Weights of a small GPT-style language model, trained from scratch on English Wikipedia.
Size: 9 layers, width 128, vocabulary 8192, 3.87M parameters.
Architecture: rotary positions, no biases in attention or MLP.
Training: a variant of SOAP for these matrices, 2793 steps.
Each number is 128 + 24 x the weight over its row's rms, rounded and kept within 0 to 255. Layers, rows and columns count from 0. The size above them is the row's rms in percent of the matrix's.

# layer 6 MLP down (transposed), 512x128, rms 0.0643, rows 215-267, columns 64-127
size [112 110  84  99 100 111  99  97  92  96  95  97  90  87  92 107  99  92  96 103 108  78  82  85 104 105 113  98 109 114 115 101  90  82  92  87  92  94  93 110  96 104  93  98 118 100  94  86 102 115  91  84 102]
[[106  88 122 145 129 171 158  78 116 123 150  90 173 106 138 139 115 137 120 117 174 107 188 120 124 172 128 117 148 111 116 119 141 115 187 126 142 114 144 105 124 137 138 109  91 124  79 148 123 139 141  84 108 127 125 118 123 110 103  95 132 158 145 130]
 [ 99 141 142 133 119 119 120 157 125 123 104 127  87 171 125  77 157  96 120 122 184 139 113 128 154 135 147 183 124 117 160 136 124 163 137 134 140 109 108  98 143 101 160 119 132 136 102 109 177 131 133 164  95 164 132 153 152 155 153 149 108 167 135 112]
 [159 154 129 109 104 141 144 128 138 163 145  99 148 136 134  85 153  83 136 142  98 144 124 138 142 124 150 124  87 129 141 150 124  80 124 114 152 160 142 126 154 145  83 134  91 121 121 149 133 186  99 174 138 112 139 118 102 142 156 101  92 121 135 102]
 [127 102 100 112 138 133 173 143 121 145 100 107 152 115 184 132 150 126 124 129 123 132 141 130 104 146  83 146  97 135  95 112  96 101 166 140  90 134 129 141 185 127 116  75  90 170  81 151  63 153 140 100  93 163 140 119 130 113 129 144 139 131 134 121]
 [139 166 132 161 128 127 103 145 135 141 158 156 112 115 120 154 144 149 131 103 131 161 132 116 166  82 141  96 136 159 112 172  73 138 131 128 101  95 105 119 111 140 137 155 127 124 161 163 117 165 158 113 141 140 139 138  95 118 169  79  85 120 162  95]
 [124  78 129 113 109  65 126  72  98 116  85 163  84 159 130 146 125 139 109 153 114 126 107 113 114 185 131 128 137 186 120 143 132 123  99 148 155 132 140 143 135 122 152 149  95 130 167 155 100 119 137 120 104 128 126 136 171  73 118 108 106  94 117 146]
 [ 95 128 147 106 126 158 125 117 159 115 150 123  85 149 102  87  72 124 144 102 134 136 163 146  98 152 157 128 113 124 124 129 137 106 130  93 128 163 180 115 148 126 111 101 114 133 151  97 148 143 145  90 123 136 109 107 158 133 102 101 146 105 156 151]
 [103 121 156 123 124 117 119  88 135 109 124 131 185 108 102 139 109 178 135 106 120  97 164 144  92 138  77 171  94 117 152 132 105 140 134 148 152 128 145 156 123 133  93 101 129 111 158 130 131 149 110 103 140 128 118 145 161 160  93  84 131 109 106 149]
 [118  64  82 139 149 132 148  89 103 130 150 161 134 153 141 126 114 160 118 122 112  95 150 119 113 142 178 113 137 112 134 125 113 118 149  98 116 155 189  91 135 114  64 116  85  91 139 129 141 114 103 116 165 129 149 141 148 157 126 106 140  79  99  90]
 [111 154 153 159 179 127 120  62 131 114 126 120 136 145 157  89 135 132 150  99 130 128 113 134 102 168 121  85 156 102 129 114 126 159 185 117 147  87 180 119 150 132 138 147  76 124 133  96 144 111  97 174 145 141  81 114 138 147 150 144 119 123 127 135]
 [121 145 137 130 139 131 110 134  72 140 148 161 153 165  89  85 126 164 139 133 145  80 161 113 100 138 130  98 102 188 146 131 132 137 112  88 106 115 112 129 171 133 177 131 121 137 115 123  59 118  93 101 110 150 138 140 144 147 145 105 125 120 139 131]
 [132  84 161  71 145 115  98  99 131 152 125 111  83  84  86 142 106 123 120 111 155 149 171  84 147 148  90 131  88 142  86 141 134 125  91 149 108 189 150 134 151 141 132  85 145 153 126 172 133 129 128 131 131 159  95 112 112 109 164 166 115 142 137 112]
 [114 173 153 125 154 114 119 109 109 109 113 154  61 114 141 107 112 104 126 134 160 152 142 132 124 111 172 123 128 137 101 123 112 154 162 150 137 122 132  72 149 150  90 105 151 175 132 156 118 112 142 151 154 178 114 138 106 134 138 114 129  98 121 119]
 [107  92 115 167  88  94 100 140 150 106 151 111  90 116 129 155 142 106 118 159 134 141  73 155 137 137 158 131 100 158 122 137 153 122 139 104 112 116 142 112 144 130 115 129  87 167 115  89 113 137 139  99 101 144 113 114 100  90 157 124 115  94 160 136]
 [136 163 129 153 127 116  87  98 140 129 133 130 149  98 101 104 143 118 155 103 159 139 131  84 140 120 147 117 157 136 131 133 170 145 150 116 161 120 108 116  71 164 147 102 136 105 159 106 108 124 105 119 105 156 134 107 190  97 110 178 139 138 165 159]
 [152 124 151 134 110 131 142  73 112 154 116 133 106 130 191 111 162 131 115 145 139 136 162 177 134 115 179 130 136 173 150 169 185 137 103 137 101  99 156 129 131 116 150 108 101 105 138 128 112 128 142 106 124  94 126 115 147 101 153 156 146 108 115 168]
 [124 110 126 175 134 170 117 153 109 139 161 132  84 122 118 134  87 112 129 166 125 172 149 104 138 136 153 127 143  91 139  68  98 166 100 106 142 122 169 132 143  88  90 177 140 155 131 149 144  89 156 154 128  84 144 168 115 154 111 120 130 153 156  94]
 [ 94  88 103 134 146 146 109 163 141 125 180 166 121 125 119 155 120 149 101  73  96 121 153 118 148 106 137 158 159 135 160 150 129 106 105 133 130 126 122 138  87 150 121 115 131 106 119 150 113 140 134 151  80 130 100 112 191 120 139 171 147 103  91 114]
 [133 148 112  87 139 151  95 114 135 194 175 186 114 131 107  96 105 100 169 104 130 125 108 126  95  94 170  90 113 110  92 123 134 108  91 122 144 130 182  97 140 125  82 122 125 131 123 114  93 127 121 147 146 169 145 117 146  98 125 108  99 144 141 117]
 [102 146  95 163 118 114 145 162 134 159 129 132 170 132  75 143 123 138 101 158 140 147 134 108 128 173 122 132  93 142 122 159 114 106 168 122 104 125 126 174 127 125 141 105 132 126 161 158 150 121 165 132 140 113 148 150  98 154 107 154  92 111 148 153]
 [138 125 160 149 120 141 194 107 140 137 114 135 141 143 104 139 144 155 100 128 142 123 158 135 121 134 161 178 145 163 113 124 107  88 149 141 128 121 175  74  82 155 120 109 114 128 101 149 127 159 164 102 110  77 143  86 103 161  99 108 118 130 140 112]
 [121 158 163 103 166 111 108  93 103 128 104 112 128 105  96 163 125 149 163 127 128 153 162 113 107 142 120 175  68 127 114 136 120 152 128 141 115 146 120  97 115 116 138  97 137 127 123 129 149  88 164 101 124 144 128 174  99 110 104 103 146 118 141 123]
 [123  43  95 155 105 102 114 131  98  85 150 135  97 136 147 150 117 109 114 125 113 159 111 118 126 151 103 161 116 174 112 103 153 157 125 133 161 134  92 134 126 125 166 125 153  90 132 127 127 163 175 140 138 150 132 156 134 112 163 139 133  99 162  81]
 [105 106 175 108 142 102 128 156 129 110  84 116 131 138 147  99 135 124 139 147 101 147 146 150 120 119 141 155 158 138 143 147  98 150 122 159 122  93 130 128 152  96 137 150 115  94 130 173 159 130 127 135 128 144 144 138 188 143 110 142 164  83 123 110]
 [150 131 155 138 131  90 141  96 118 181 101 149 105 154 115 148 102 162 110 177 149 129 113 153 156 151 131 116 122 115 125 115 130 131 129 107 195 143 108 130 115 139 154 183 135 111 149 117 117 139 103 133 144 149 113 115 163 122 145 182 113 126 157 119]
 [111 155 118 133 150 129  89 137 128 148 140 141  94 163 145 125 103 122 105 109 120 143 149 164 140 123 103 133 135 146 142 148 127 153 126  89 109 144 100 118 104 128 109 171 108 162 166  89 148 132 165 117 142 132  82 147 175 139 181 138 113 139 146 106]
 [158 138 142 153 107 146 125 123 130 135  83 100 123 124 128 123 108 107 135 129  95 103 142 127 115 103 110  87 108  96  81 145 139 115 159 164 118 107 152 148 168 183 125 112 107 133 138 149 136 140 203  89 164 128 148  76 109 150 108 122 163 139 159 114]
 [127 111 131 147 103 137  77  98 156 185 138 134 110 112 103 109 149 153 127 129  92 148 114 137 140  81 135 144 120 127 126 152 108 105 137 161 143 117 134 139 129 130 143 159 118 135 124 110  86 119 147  86 147  98 141 141 107 122  77 131 140 120 111 114]
 [175 120 130 112 134 172 118 116 123 136 162  98 125  72 129 152 140 121  92 135  88 127 104  95 142 146 147 123 140 145 148 134 145  97 130 132 115 117 151 137  82 173  89 138  95 158 183 167 121 149 125  90 136 134 119 162 110 162 177 121 129 119 128 118]
 [155 124 123 159 119  84 124 141 112 113  88 142 129 128 118 161 155 126 115 113 120 109  68 156 132 143 127  88 131 104 119 142  82 109 135 162 114 111 164 137 107 120 108  87 121 154 156 139 142 100 127 134 135 124 138 159 149  71  96 106 115 168 175 124]
 [114  75 135 135 155  78 123 134 161 159 135 122 127 110 125 134 154 137 101 133 154 132 130 117 159 112 157 113 107 184  99 150 110 120 141 125 116 121 105 133  92 118 137 102 172 142 145 151 126 157 157 129 149 168 163 141  75  99 126  91 139  96 112 133]
 [124 125 135 138  89 124 132 146 146 154 147 130 151  91  88 134 118  93 113 129 170 170 134 139 133 143 186 144  95 100 153 104 118 141 139 158 129 109 170 124  85 128 120 131 127  93 130 132 130 155 167 115 112  62 118 103  88 158 108 120 144 120  94 116]
 [148 134 146 130 110 132 103 173 153 108 152 156 145 167 186 137 161 109 111 144 138 140 138 162 137 103 144 167 176 100 119 125 125 124 136 130 121 143 123 137 136  87 136 148 159 159 150 125 107 141  99 141 146  88 104 196 124 142 149 127 106 128 105 152]
 [124 150 134 102 133 103 111 115 182 132  98 162 115 152 141  95 102 141 150 124 142 122  90 130 111  84 120 131 170 118  87 105 101 176 121 105 117 145  86 127 104 122 150 128 110 159 111 107 130 158 184 132 144 143 109 157 129 143  93 107 118  84 139 129]
 [152 101 151 130 153 138 155 131 137 124 147 140 131 176 154 139 111  94 124 147 145 105  97 144 128 115 126 125 146 122 118 112  96 122 138 109 157  93 108  96 117 135 149 136 104 164 151 173  86 137 151 117 131 116 167 195  98 132 119 117 138 146 151 115]
 [108 109  84 151 120 119 119 136 139 103 136  78 168 184 116 129 122  71 146 122 120  64 112 171  92 124 133 119  87  88 154 108 121 128 143 126 111  88 107 165 108 135 106 154 178 137 135 137 138 129 135  98 142 150 126 117  78 117 115 158 133 117 112 103]
 [150  97 159 118 162 109 137 103 139 108 143 139 131 172 103 115 126 136 123 121 163  74  93 120 126 145 153 159  89 136 114 166 170  93  98 127 109 161 131 131 110 142 171 130 182 140 109 103 115  99 119 131 159 131 151 172 134 165 165 120 149 163 129 144]
 [161 138  96 123 131 126  89 190 144 125 126 168 123 131 114 147 112 155  89 149 151 141 107  91 133 118 133  90 146  74 116 151 133 108 133 117 166 153 104 122 132 114  64 128 109 139 133 136  85 140 160 108 130 118 177 123 107 116 142 116 152 123  86 159]
 [129 186 106 105 150 116 149 129 138 125 114 122 168 151 103 111 122 155 108 133 110  79 148 132  69 118 140 127 120 110 156 181 127 109 145 154 111 145 111 114 116 167 142 120  65 134  93 115 126  75 130 108 108 165 149 108 123 125 132 122 122 134 146 122]
 [149 126 133 137 157  94 156 154 137 114 121 166 128 133 126 129 115 158 114 156 118 142 144 117 128 136 159 154 133 130 149  97 180 147 132 115 131 115 158 136  96 161  67 118 121 145 160 141 116 151 127 129 134 167 118 184 129 119  91 124 133 110 102 123]
 [125  82 122 120 129 144 130 130 105 109 132 165 102 126 129 167 137 119  95 111 138 140 150 165  64 113 128 128 133 127 111 104 101 156 135 140  92 155  98 123 152 113 119 132  86 166  82 128 110 116 127  96 155 114 129 103 121 138 107 118 156 131 135 147]
 [157  95  98 151 130 116 118 129 158  96  86  84 130 129  81  97  96 161 103 106 130 128 139 147 105  85 145 156 150 135 133 134 141 112 132  99 149 132 135 115  98  95 102 136 175 144 123 128 122 118 103 145 133 127  90  85 117  89  90 108  75  75 115 114]
 [110 128 139  87 142 117 136 113  82  91  98 132 111 154 137 105 111 133 121 148 126 169 168 152 168 131 142 162 137  96 173 104 153 171 187 137  91  91 135 146 111 157 120 117 140  90 130 129 107  84 159 104 146  97 108 181 146 153 120 111 115 153 115 139]
 [105 165 124 130  97 153 112 128 123 113 146 112 130 145 108 112 126  73 106 132 136 119 195 144 177 160 131 140 143 128 149 152 103 119 115 118 136 125  83 149 140 100 112 116 119 133 141  99 110 146 101 101 115 110 106 140 106 127 138 103 131 138  96 151]
 [121 139 126 157  77 123 123 101 142 116 154 133  86 132 108 156 130 146 113  96 141 127 145 124 140  79 157 172 140 148 124  93  90  90 133 143 148 120 137 130 113  99 104 127 157 112 132 150 122 106  90 136 134 125  97  98 166 159  95 147 149 129 147 126]
 [113 132 102 144 107 117 161 130 132 117 141 158 140  98 120  97 158  83 124 125 141 143 115 152 147 115 125 128 163 144 130 159 114 127 117 120 170 116  98 137 129 150 101  83 112 132 146 110 157 132 129 173  93  97 110 167  90  98 117 153 182 149 132 137]
 [111 100 112 117 168 111 193 163 121 152  93 103 101 128 106 118 100 117 101 129 102 167  67 151 148 120 124  91 129 124  96 138 126 123 110 108 113 148 128 119 112 110 131 171 138  88 147 118 123 108 126 135 129 176 124 153 141 126 147 101 122 124 123 175]
 [116  65 129 138 142 138 150 140 129 133 151 128 138 115 140 132 157 140 110 111 132 142 137 105 134 109 114 123 130 172 161  80 122 131 168 148 159 112 119 130  97  61  99 100 121 150  92 130 124 140 125 162  90 101 112 143 108 113 156 111 119 148  91 156]
 [138  96 170 146 143 106 148 192 163 134 108 150 131 109 146 142 131  94 115 128 135 131 144 112  82 137 148  95 122 121 159 139 111 117 101 193 149 140 159 143 157 163  68  75 148 102 141 144  95 120 142 135 156 133 136 102 115 107 151 161 168 110 132 129]
 [163  74 106 137 105 142  91  97 169 172 146 117  77  95 156 161 161 163 148 111 133 161 142 145 172  84 148 123  89 155 154 120 143 114 125 108 166 101  99 132 128 139 143 133 109 108 150 139 127  73 101 121 123 134 169  94 118 137  90 122 151 123  93  91]
 [156 134 150 162 144 141 111 111 139 113 122 119 145 167  76 115 103 125 156 173 155 125 131 163 120 139 173 104 153 127 133 134 166 120 112 151 123 127 162 146 154  95 109 108 136 104 103 109 149 131  97 107 123 124 157 132 127 187 153 114 197 129 138 181]
 [126  86 126 121 133 141 116 111 144 144 147 138 134 148 136 147 135 136  96 136 154  98 130  98 154 110 146 136 124 108 149 169 110 127 139 106 165 113 116  96 129 136 184  82  81 136 166 135 179 136 126 147 156 146  98 108 112 103 103 128 118 136 139 131]
 [117 144 111 113 110 115  81 126  98 133 128 134 155 151 116  91 130 122 131 113 130 147  72 110 128 126 124 131 148 113 118 161 111  83 120 131 108 140 139 118  83 104 139 115 139 109 152 141 120 136 127 145  97 190 129 163 129 153 119 135  99 139 155  88]]
# layer 6 MLP up, 512x128, rms 0.0642, rows 216-267, columns 64-127
size [104  93  98 100 100  94  97  88 100  97  90  94  86  94 110  96  97 103 104 110  92  90  89 107  99 110 100 109 105 109  95  93  82  92  91  97  90  99 105  99 102 100  99 111 106  97  99 102 111  92  94 102]
[[139 119 112 149 106 131 166 165 138 111 147 163 107 133 163 168 137  92 130 139 147 165 149 143 118 127 153 119 130 133 139 106 100 117 152 123 104 135 145 128 168 122 111 122 130 101 170 158  87 122 122 146 137  89 135  80 115 142 164  98 105 108 105 119]
 [131  90 150 137 135 114 105 135 156 135 102 131 159 138 114 141 171 137 184 111 141 134 134 110 172 131 105 146 146 106 134 167 140 150 148 137  83 172 146 140 104 137 131 128 119 143 142 102  92 124 154 137 144 111 142 118 117 142  99 175 130 148 142  96]
 [129 163 111 149 141 161 153 125 125 136 154 136 183 170 130 143 104 136 156 168 143 130 117 118 137 139 148 123 136 113 173 123 134 193 152 138 114 137 163 129 145 125 135 159  92 102 186  96 143 134 108 124 130 112 113  85 115 168 129 140 118  97 161 153]
 [156 129 103 115 111 113 144 135  88 183 124 104 138 111 153 104 157 130 187 124 100 171 134 131  90 146 123 127 105 143  86 115 127 131 143 128 124 153 128 167 126 103  99 123 151 114 136 152 120 119 135 165 188 125 157  83 146 103  94  85 124 135 116 124]
 [ 94 119 130 152  65 112 127  86  97  88  91 124 133 132 151 112 128 121 149 144 143 135 145 129 135 133 102 118 141 145 128 120  91 147 129 149 140 136 110 139 147 137 118 128 160 144 126 105 106  63 198 130 153 124 144 129 150 136 102 105 104 135 152 136]
 [158 128 131 121 117 139  96 125 111 135  82 152 128 158 101 157 169 136 122 104 132 135 133 154  80 129 155 114 128 158 122  94 144  96 156 135 115 105 106 128  81 138 131 126 148 114  80 124 153 146 107 126 102 119 127  73 165  90 145 125 138 145 121 148]
 [131 132  73 157 131 161  90 115 139 131 107 124 114 147 127 167 118 119 142 194 130 119 137 122 126 112 140  88  73  93 135 143 111 133 137 171 101 124  83 115 125 143 152 131 101  99  70 132 117 151  95 168  83 135 109 118 109 116 152 151 129 121 136 148]
 [125  87 141 118 126 118 105  82 103 144 118 113 143 125 156 121  81  70 117 144 136 118 131 144 121  99  84 143 124 128 135 103 142 134 145 131 130 171 113 106 126 123  93 120 104 143 130 127 117  90 138  91 129 117 158 140 152 120 137 142 124 103 106  84]
 [ 77 140  97 101 108 142  96 123 121 125  82  86 114 111 110 140 111 154 138 180 154 127 150  82 125 144 121 131 128 166  76 118 147 136 135 170 141 119  97  77 103 138 164 137 125 104 123 114 109  92 143 149 136 151 124 132 123 123 107 133 165 164 150 135]
 [133 137 157 111 138 179  99 140 146 126 121 118 143  78 177 163 153 147 125 140 136 132 113 127 119 131 112 116 172 170 115 158 135 128 152 150 142 123 133 159 147 136  99 111 121 110 112 111 100 155 106  61 153 114 110 113 169 115  91  89 134 118 156 131]
 [ 84 119 128 122 131 141 109 145 137 108 104 125 137 124  96 135 126  81 125 111 158 129  83 125  84 144 134 193 174 157 125  91  98 113 115 136  92 171 165 105 112 135 115  91 106 104 111 129 132 135 150 112 157 144 147  99 156 158 158 120 143 103 132 165]
 [ 89 120 141  81 113 102  87 146 122 210 160 142 137 143 119 150 133 114 142 167 131 159 140 135 146 122 100 120 114 112 105 100 148 132 150 147 139 131 122 113 102  97 144  84 134 146 118 149 130 114 155 151 132  96 117 136 128 125 104  93 106 122 116 131]
 [123  99 155 107 120  89 105 141  97 132 119 146 112 105 141 217 152 126 139 129 126 132 132 134 177 127 121 155 113 160 114 131 137 149 104  99 126 155 133 154 179 121 116 115 139 128 134 139 109 118 165 150 119 140 138 162 143 110 136 117 147 121 127 104]
 [146  89 127  72 131 128  93 133 140  88 166 103 107 135 109 139 116  89 129 137 136 139 116 141 127 116 127 144 153  76 130  90 119 105 105 128 145 166 128 119 134 126 100  97 134 123 132 112 114 140 132 145 142 120 182 127 126 136 176 159 175 133 121 132]
 [178 188  90 143 130 123 157 123  93 131 163 129 152 130  92 136 133  92 101 125 144 127 104 113 123  96 133 152 105 168  81 146 120 144 123 159 163 180 142 140 111  89 124 111  88  91 149 116 134 101 159 141 136 148 162 101 137 124 120 127 111 142 163 137]
 [121 103 141 112 126 102 100 145 134 142 122 116 122  75 162 171 122 114 142 150  62 149 150 108  92 153 103  96 147 151  95 128 126 151 156 162 171 187 155 160 138 121 131 131  86 145 140 127 131 163 146 133 130 145 104 147 104 126 141  83 119 130 116  71]
 [119 160  87 171  96 122 124 143 130 176 127 139 111 131 113 123 110 139 109 118 157 198 146  82 108 113 152 124 129  99 124 129 127 119 124 168  69  70 145 120 143 114  91 116 175 122 175 155 132 122 133 120 137 145 151 136 130  85 139 174 159 120 115 141]
 [ 99  75 143 140 147 152 140 142 119 100 104 102 121 172 151 162 113 170 109 132 133 107  79 119 146 138  95 129 107 174 134 125 136 111 106  96 160 132 111 118 137 130 197 115 141 113 155 158 133 143 134 141 110  84 140 127  97 138 159 106  73 120 127 104]
 [109 112 141 128 101 150 163  85 111 138 122 142 157 115 121 168 124 144 180 106 105 130 118 141 144 122 127 118 140 192 123 115 143 109 142  91 128 141 104 146  92 124 120 146 170 134 136  83 138 136 106 101 136 118 168 150 112 134 110 100 160 196 137 123]
 [117 113 133 174 112  77 145 183 104 182 123 168 131 108 134 104 125 146 100 122  78 163  88 115 134 123 129 153 154 110 174  97 122 146 129 138 128 144 124 126 117 116 125 115 147 161 115 123  97 136 128  95 101  63 128 110 146 103  98 129 101  79 117 121]
 [108 169 152 172 117  76 128 143 108 166 117 148 144  87 118 140 143 150 100 147 131 115  88 105 141 139 163 111 143 146 104 146 148 112 155 190  79 125 111 144  93 127 141 100 117 107 106 123 133 134 136 138 150 119 106 133 132  99 110 138 110 115 129 100]
 [119 114 131 124 128 154 125 142  90 111 128 122 114  93 140 144 104  89 125 105 100 115 118 125 152 124 136 160 117 134  79 126 136 150 117 105 127 113 131  83 144 164 131 109 149 158 140 138 118 184 136 128 117 137 144 137  97  97 134  97 123 161 106  91]
 [108 126 133 127 130 129 147 119  85 106 114 123 111 110 106 146 110 151 132 117 121 114 152 113 100 124 122 136 165  78  92 148 101 179 124 138 118  85 174 117 161 120 157 115 123  94 142 142 108 114 130 174 113 145 105 132 113 151 168 178 102 137 127  94]
 [143 134 109 122 181 144 127 109 123 123 115  76 104  85 136 115 135 119 122 111 163 177  83  86  72 107 174 101 123 114 128 101 113 109 111 128 124 133 156 104 112 143 133 117 109 155 172 125 115 111 183 115 106 115 182  94 113 100 134 136 135 136 173 133]
 [155 161 126 133 137 121 136 159 140 178 120 121 112 118 105  93 106 107 121 132 155 105 134  97 114 103 124 166 100 110 171 145 129 159 125 118 141 154 151 141 117 144 108 144 134 110 132 133 153  77 146  79 144 134 120  90 122 144 119 140 127 156 156 114]
 [180 128 128 176 121 119 113 148 112 130 115 115 143 158 152 164 148  82  89 158 167 118  98 144 170  88 116 124 106 111 127 115 118 146 154 104  91 123 110 158 110 110 111 100 117 147 131  99  89 172 158 121 138 108 122 103 148 121 106 115 156 157 121 115]
 [125 115 113 148 146 138 142 123 105 152 111 143 183 101 140 129 127 158 110 147 112 140 102 135 153 127 133  92 128 160  73 128 104 158 118 168 145 121  88 158 151 143 136 131 108 117 132  95 115 131 144 132 137 142 146 119 135 116 114 156 160 132 148 157]
 [139 157 101 107 101 174 134 160 163 121 134  94 139 139 140 102 139 168 128 140 161 113 123 143 143  89 144 126 173 137 118 108 124 119 125 150 123  95  78 112 137 126 134 159 129 119 124 130 132 109 136  92 146 120 196 143 133 126  84  92 119 158 113 143]
 [126 130 120  83 143 158 134 104 153 122 150 156 123 100 145 136 151 162 135 124 117 136 160 116  89 152 138  94 117  98 134 187 124 190 116 125 157 155 126 165 164 125 125 146 120 113 131  74 128 146  99 202 134 119 118 103 122 195 124 122 138 103 129 122]
 [127 143  92 131 128 102 171 141 160 161 168 130 167 142 153  82 177 139 116 122 134 117 147 128 132 125 104 117  90 140 148 137 151 138 159 126 113 139 134 117 103 114 133 132 110 119 147  98 110 112 156 138 146 134  87 125 139 165 127 152 151  81 194 130]
 [133 154 175 112 138 138 138  85 137 135  84 103 154 106 124 120 142 107  78 140  97 154 105  90 127 113  50 121 170  92 103 111 117 119 103 148 153 112 137  81 100 124 132 103 124 157  87  92 176 137 117 140 146 119  97 105 112 124 106 120 135 145 144 108]
 [140 138  80 127 159 148 113 104 150 119 127 134  80  98 158 108 101  89 112 141 139 120 110 128 115 133 118 125 111 166 103 115 103 170 109 118 110 127 128 131 129 123 118 127  92 144 138 140  92 126 102 128 182  87 129 143  88  91 110 124 113 147 117 151]
 [ 99 110 161  93 147 125 108 131 168 130 181 119 114 125 155 147 113  88 166 137 108 109 145  85 107 129 150  96 143 138 131 140 138 127 146 109 146 136 116 106 157 111 113 100 147 178 101 128 146 130 131  80 102 126 125 155 101 109 109  92 166 106 133 145]
 [130 119 141 141 121 121 188 144 113 128 119 117  69 138 147 121 136  68 118 109 146 121 111 103 159 155 152 129  95 130  81 136 133 102  88 195 134 133 137 114 126 120 112 126 136 166 124 152 127 159 117 122 122 136 111  82 148 117 115 137  98 137  79 104]
 [133 135 158 114 110 137 119 157 139 146  97 112 112 113 117 122 106 136 151 110  95 136 157 104 116 193 104 173 123 137 157 106 125 101 118 143 164 158 121  85 157 137 109  51 109 131  93 159 108 153 150 146 129 136 152 117 109 132 125 148  98 152  95 116]
 [124 100 109 138  73 102 153 191  98 131 113 113 174 115 124 162 117 136 127 147  94 105 106 125  90 144 134 141 173  77 117 116 126 128  67 165 163 133 125 119 110 105 147 162 148 118 126 119 128 132 125 127 152 147 144 161 139 138 108 181 111 146 139 111]
 [123 114 156 105 148 165  88 139 113 147 117  95 136 148 122 102 120 122 130 194 173 145 138  59 186 129 137 114 113 123 103 148 115 113 142 124 147 114 159 115 120 146 143  89 106 155 100  96 117 126 131 119 121 130 145  93 146 180 126  78 177  91 118 147]
 [ 90 120 152 105 107 142 159 174  93  88 130 156 145  93 107 135 124 123 145 150 115 118 116 152 145 125 137  92 161 126 139 145 160 131 132 161 110 123 126 116 123  97 141  83 115 112 146 114 137 145 145 151 130 101 120  53 113  86 138 114 174 160 111 124]
 [127 121 145 129 162 121  99 111 124 148 114 118 102 114 143 123  98 145 117  73 102 148 127  91 139 132 131  87  99 118 126 106 115 145 118 127 112 125  97 158 163 124 158 108 143 119 126 110 117  81 126  75 136 139 189 191 153 109 145  92 119 117 122 120]
 [134 111 104  74 127 163 171 104 126 148  93 117 140 115 120 121 106 125 121 142  83 104 141  72 134 124 182 150 137 141 118 103  88 175 122 108 129  96 147 135 117 166 155 148 139 120 119  99 112 144 145 153 129 105 115 135 144 137 155  91 105 136 147  79]
 [124 170 108  82 135  97 107 154 125 141 131 120 113 128 119 144 131 107  78 131 128 170 120 101  87 148 135 125 128  96 155 135  81 134 110 147 103 166 109 128 160 142 160 115 115 182 149 142  87 148 119 127 101 135 153 136  93 132 133 133 114 166 121  76]
 [131 110 191 108  72 140 126  96 154 111 141 112  77 133  90 127 119 124 169 172  91 127 115 151 166 147 138 119 166 108 101 144 100 118  99 162 109 130 115 130 132 127 165 125 151 132 139 112  83 128 125 137  82 112 106 169 144 121 119 113 132 113 144 130]
 [114 167 134 105 114 145 124 139 151 161 102 127  91 122 114 113 120 116 115 104 121 153 142  77 134 104 107 143  87 145 133 138  89  77 117 156 171 147 116 136 137 110 164 125  76  94 114 138 124 140 121 143 124 160 148 123  97 154 138 147 142 115  90 111]
 [116  80 161 107 124 144  66 126 121 131 148 117 128 103 137 125  82 125  62 128 112 117 145 114 104  87 152  97 146 145 129 102 136 111 137 114 149 132 115 160 123 121 119 118 141 113 134 157 133 123  76 128 137 142 121 131 128 159 144 144 129 113 132 153]
 [132 166 110 110 101 126  57  94 122 115 113 162 121 132 134  91 109  80 159 126 100 175 156 131 141  88 123 112 164 129 124 125 128 124 157  87 103 114 127 125 112 124 115 166 122 124 132 133 129 148 158  80 139 122 152 110 139  73 146 156 126 137 155 111]
 [142 153 121 156  92 154  73 138 110 179  92 135 115  96 114 109 121 125 141 152 135 125 124 123 152 126 142 155  89 131 137 122 121 114 107 125 106 175 157 130 118 136 128 121 114 125 161  98 133 149 156 163 133 122 121 125  89 128 119  84 102 114 123 110]
 [165 147 120 108  99 114 149 138 109  99 108 151 117 163  80 129  88 127  96 153 106  74 123 111 132 112 130 118 150 150 134 151 133 105 182 137 109 163 110  95 112 141 117 119 124 132 134 152 146 119 128 141 151 148 107 121 102 124 148  93  99 104 110 170]
 [114 111 182 133 100 107 128 137 115  86 128 115  99 127 111 132 131 117 101  95 121  83  75 119 150 176 127 106 131 113 121  78 156 121 149 136 126 108 101 121 136 124 159 148 127 107 118 114 105  86 125 121 145 106 111 116 137 187 146 188 150 102 129 132]
 [103 141 108 150  83 126  79 133 122  97 136 142 150  80 133 165 100 115 146 162 128 148 129 128 128  92 145 149 182 134 172 122 136  88  92 130 189 167 123 105 132 136 134 153 101  98 109 113  84 140 143 116 142 120 108  96 106 103 147 157 138 133 126  94]
 [135 144  76 145 155  93 167 130 130 148 125  91 108 146 104 123 126 120 167  98 136 120  78 157 151 128 134 143  85 142 116 100 124 142 162 133  96 136  86 138 160 146 137 128 121 121  99 131 144 129 108 126 157 124 147 140 129 101 168 108 108  77 155 145]
 [132 120 139 119 128 129 133 106 134 156 147 147 122 114  87 177  98 109 102 168 125 136  98 120 149 131 104 119 141 127 129  63 131 160  69  79 113  88 123 160 158  91  93  95 134 141 124 129 152  96 163 130 135  87 120  86 130 112 127 130 147 138 119 104]
 [173  89 130 152 102 149 109 119 107 120 116 104 140 117 131 139 100 156 116  96 162 133 118  95 142  88 154 180 115 171 115 148 114 145 116 116  79  93 109 118  72  95 119 156 143  92  75 151 155 130  99 121 117 131 130 110 125 146 133 130  49 155 148 138]]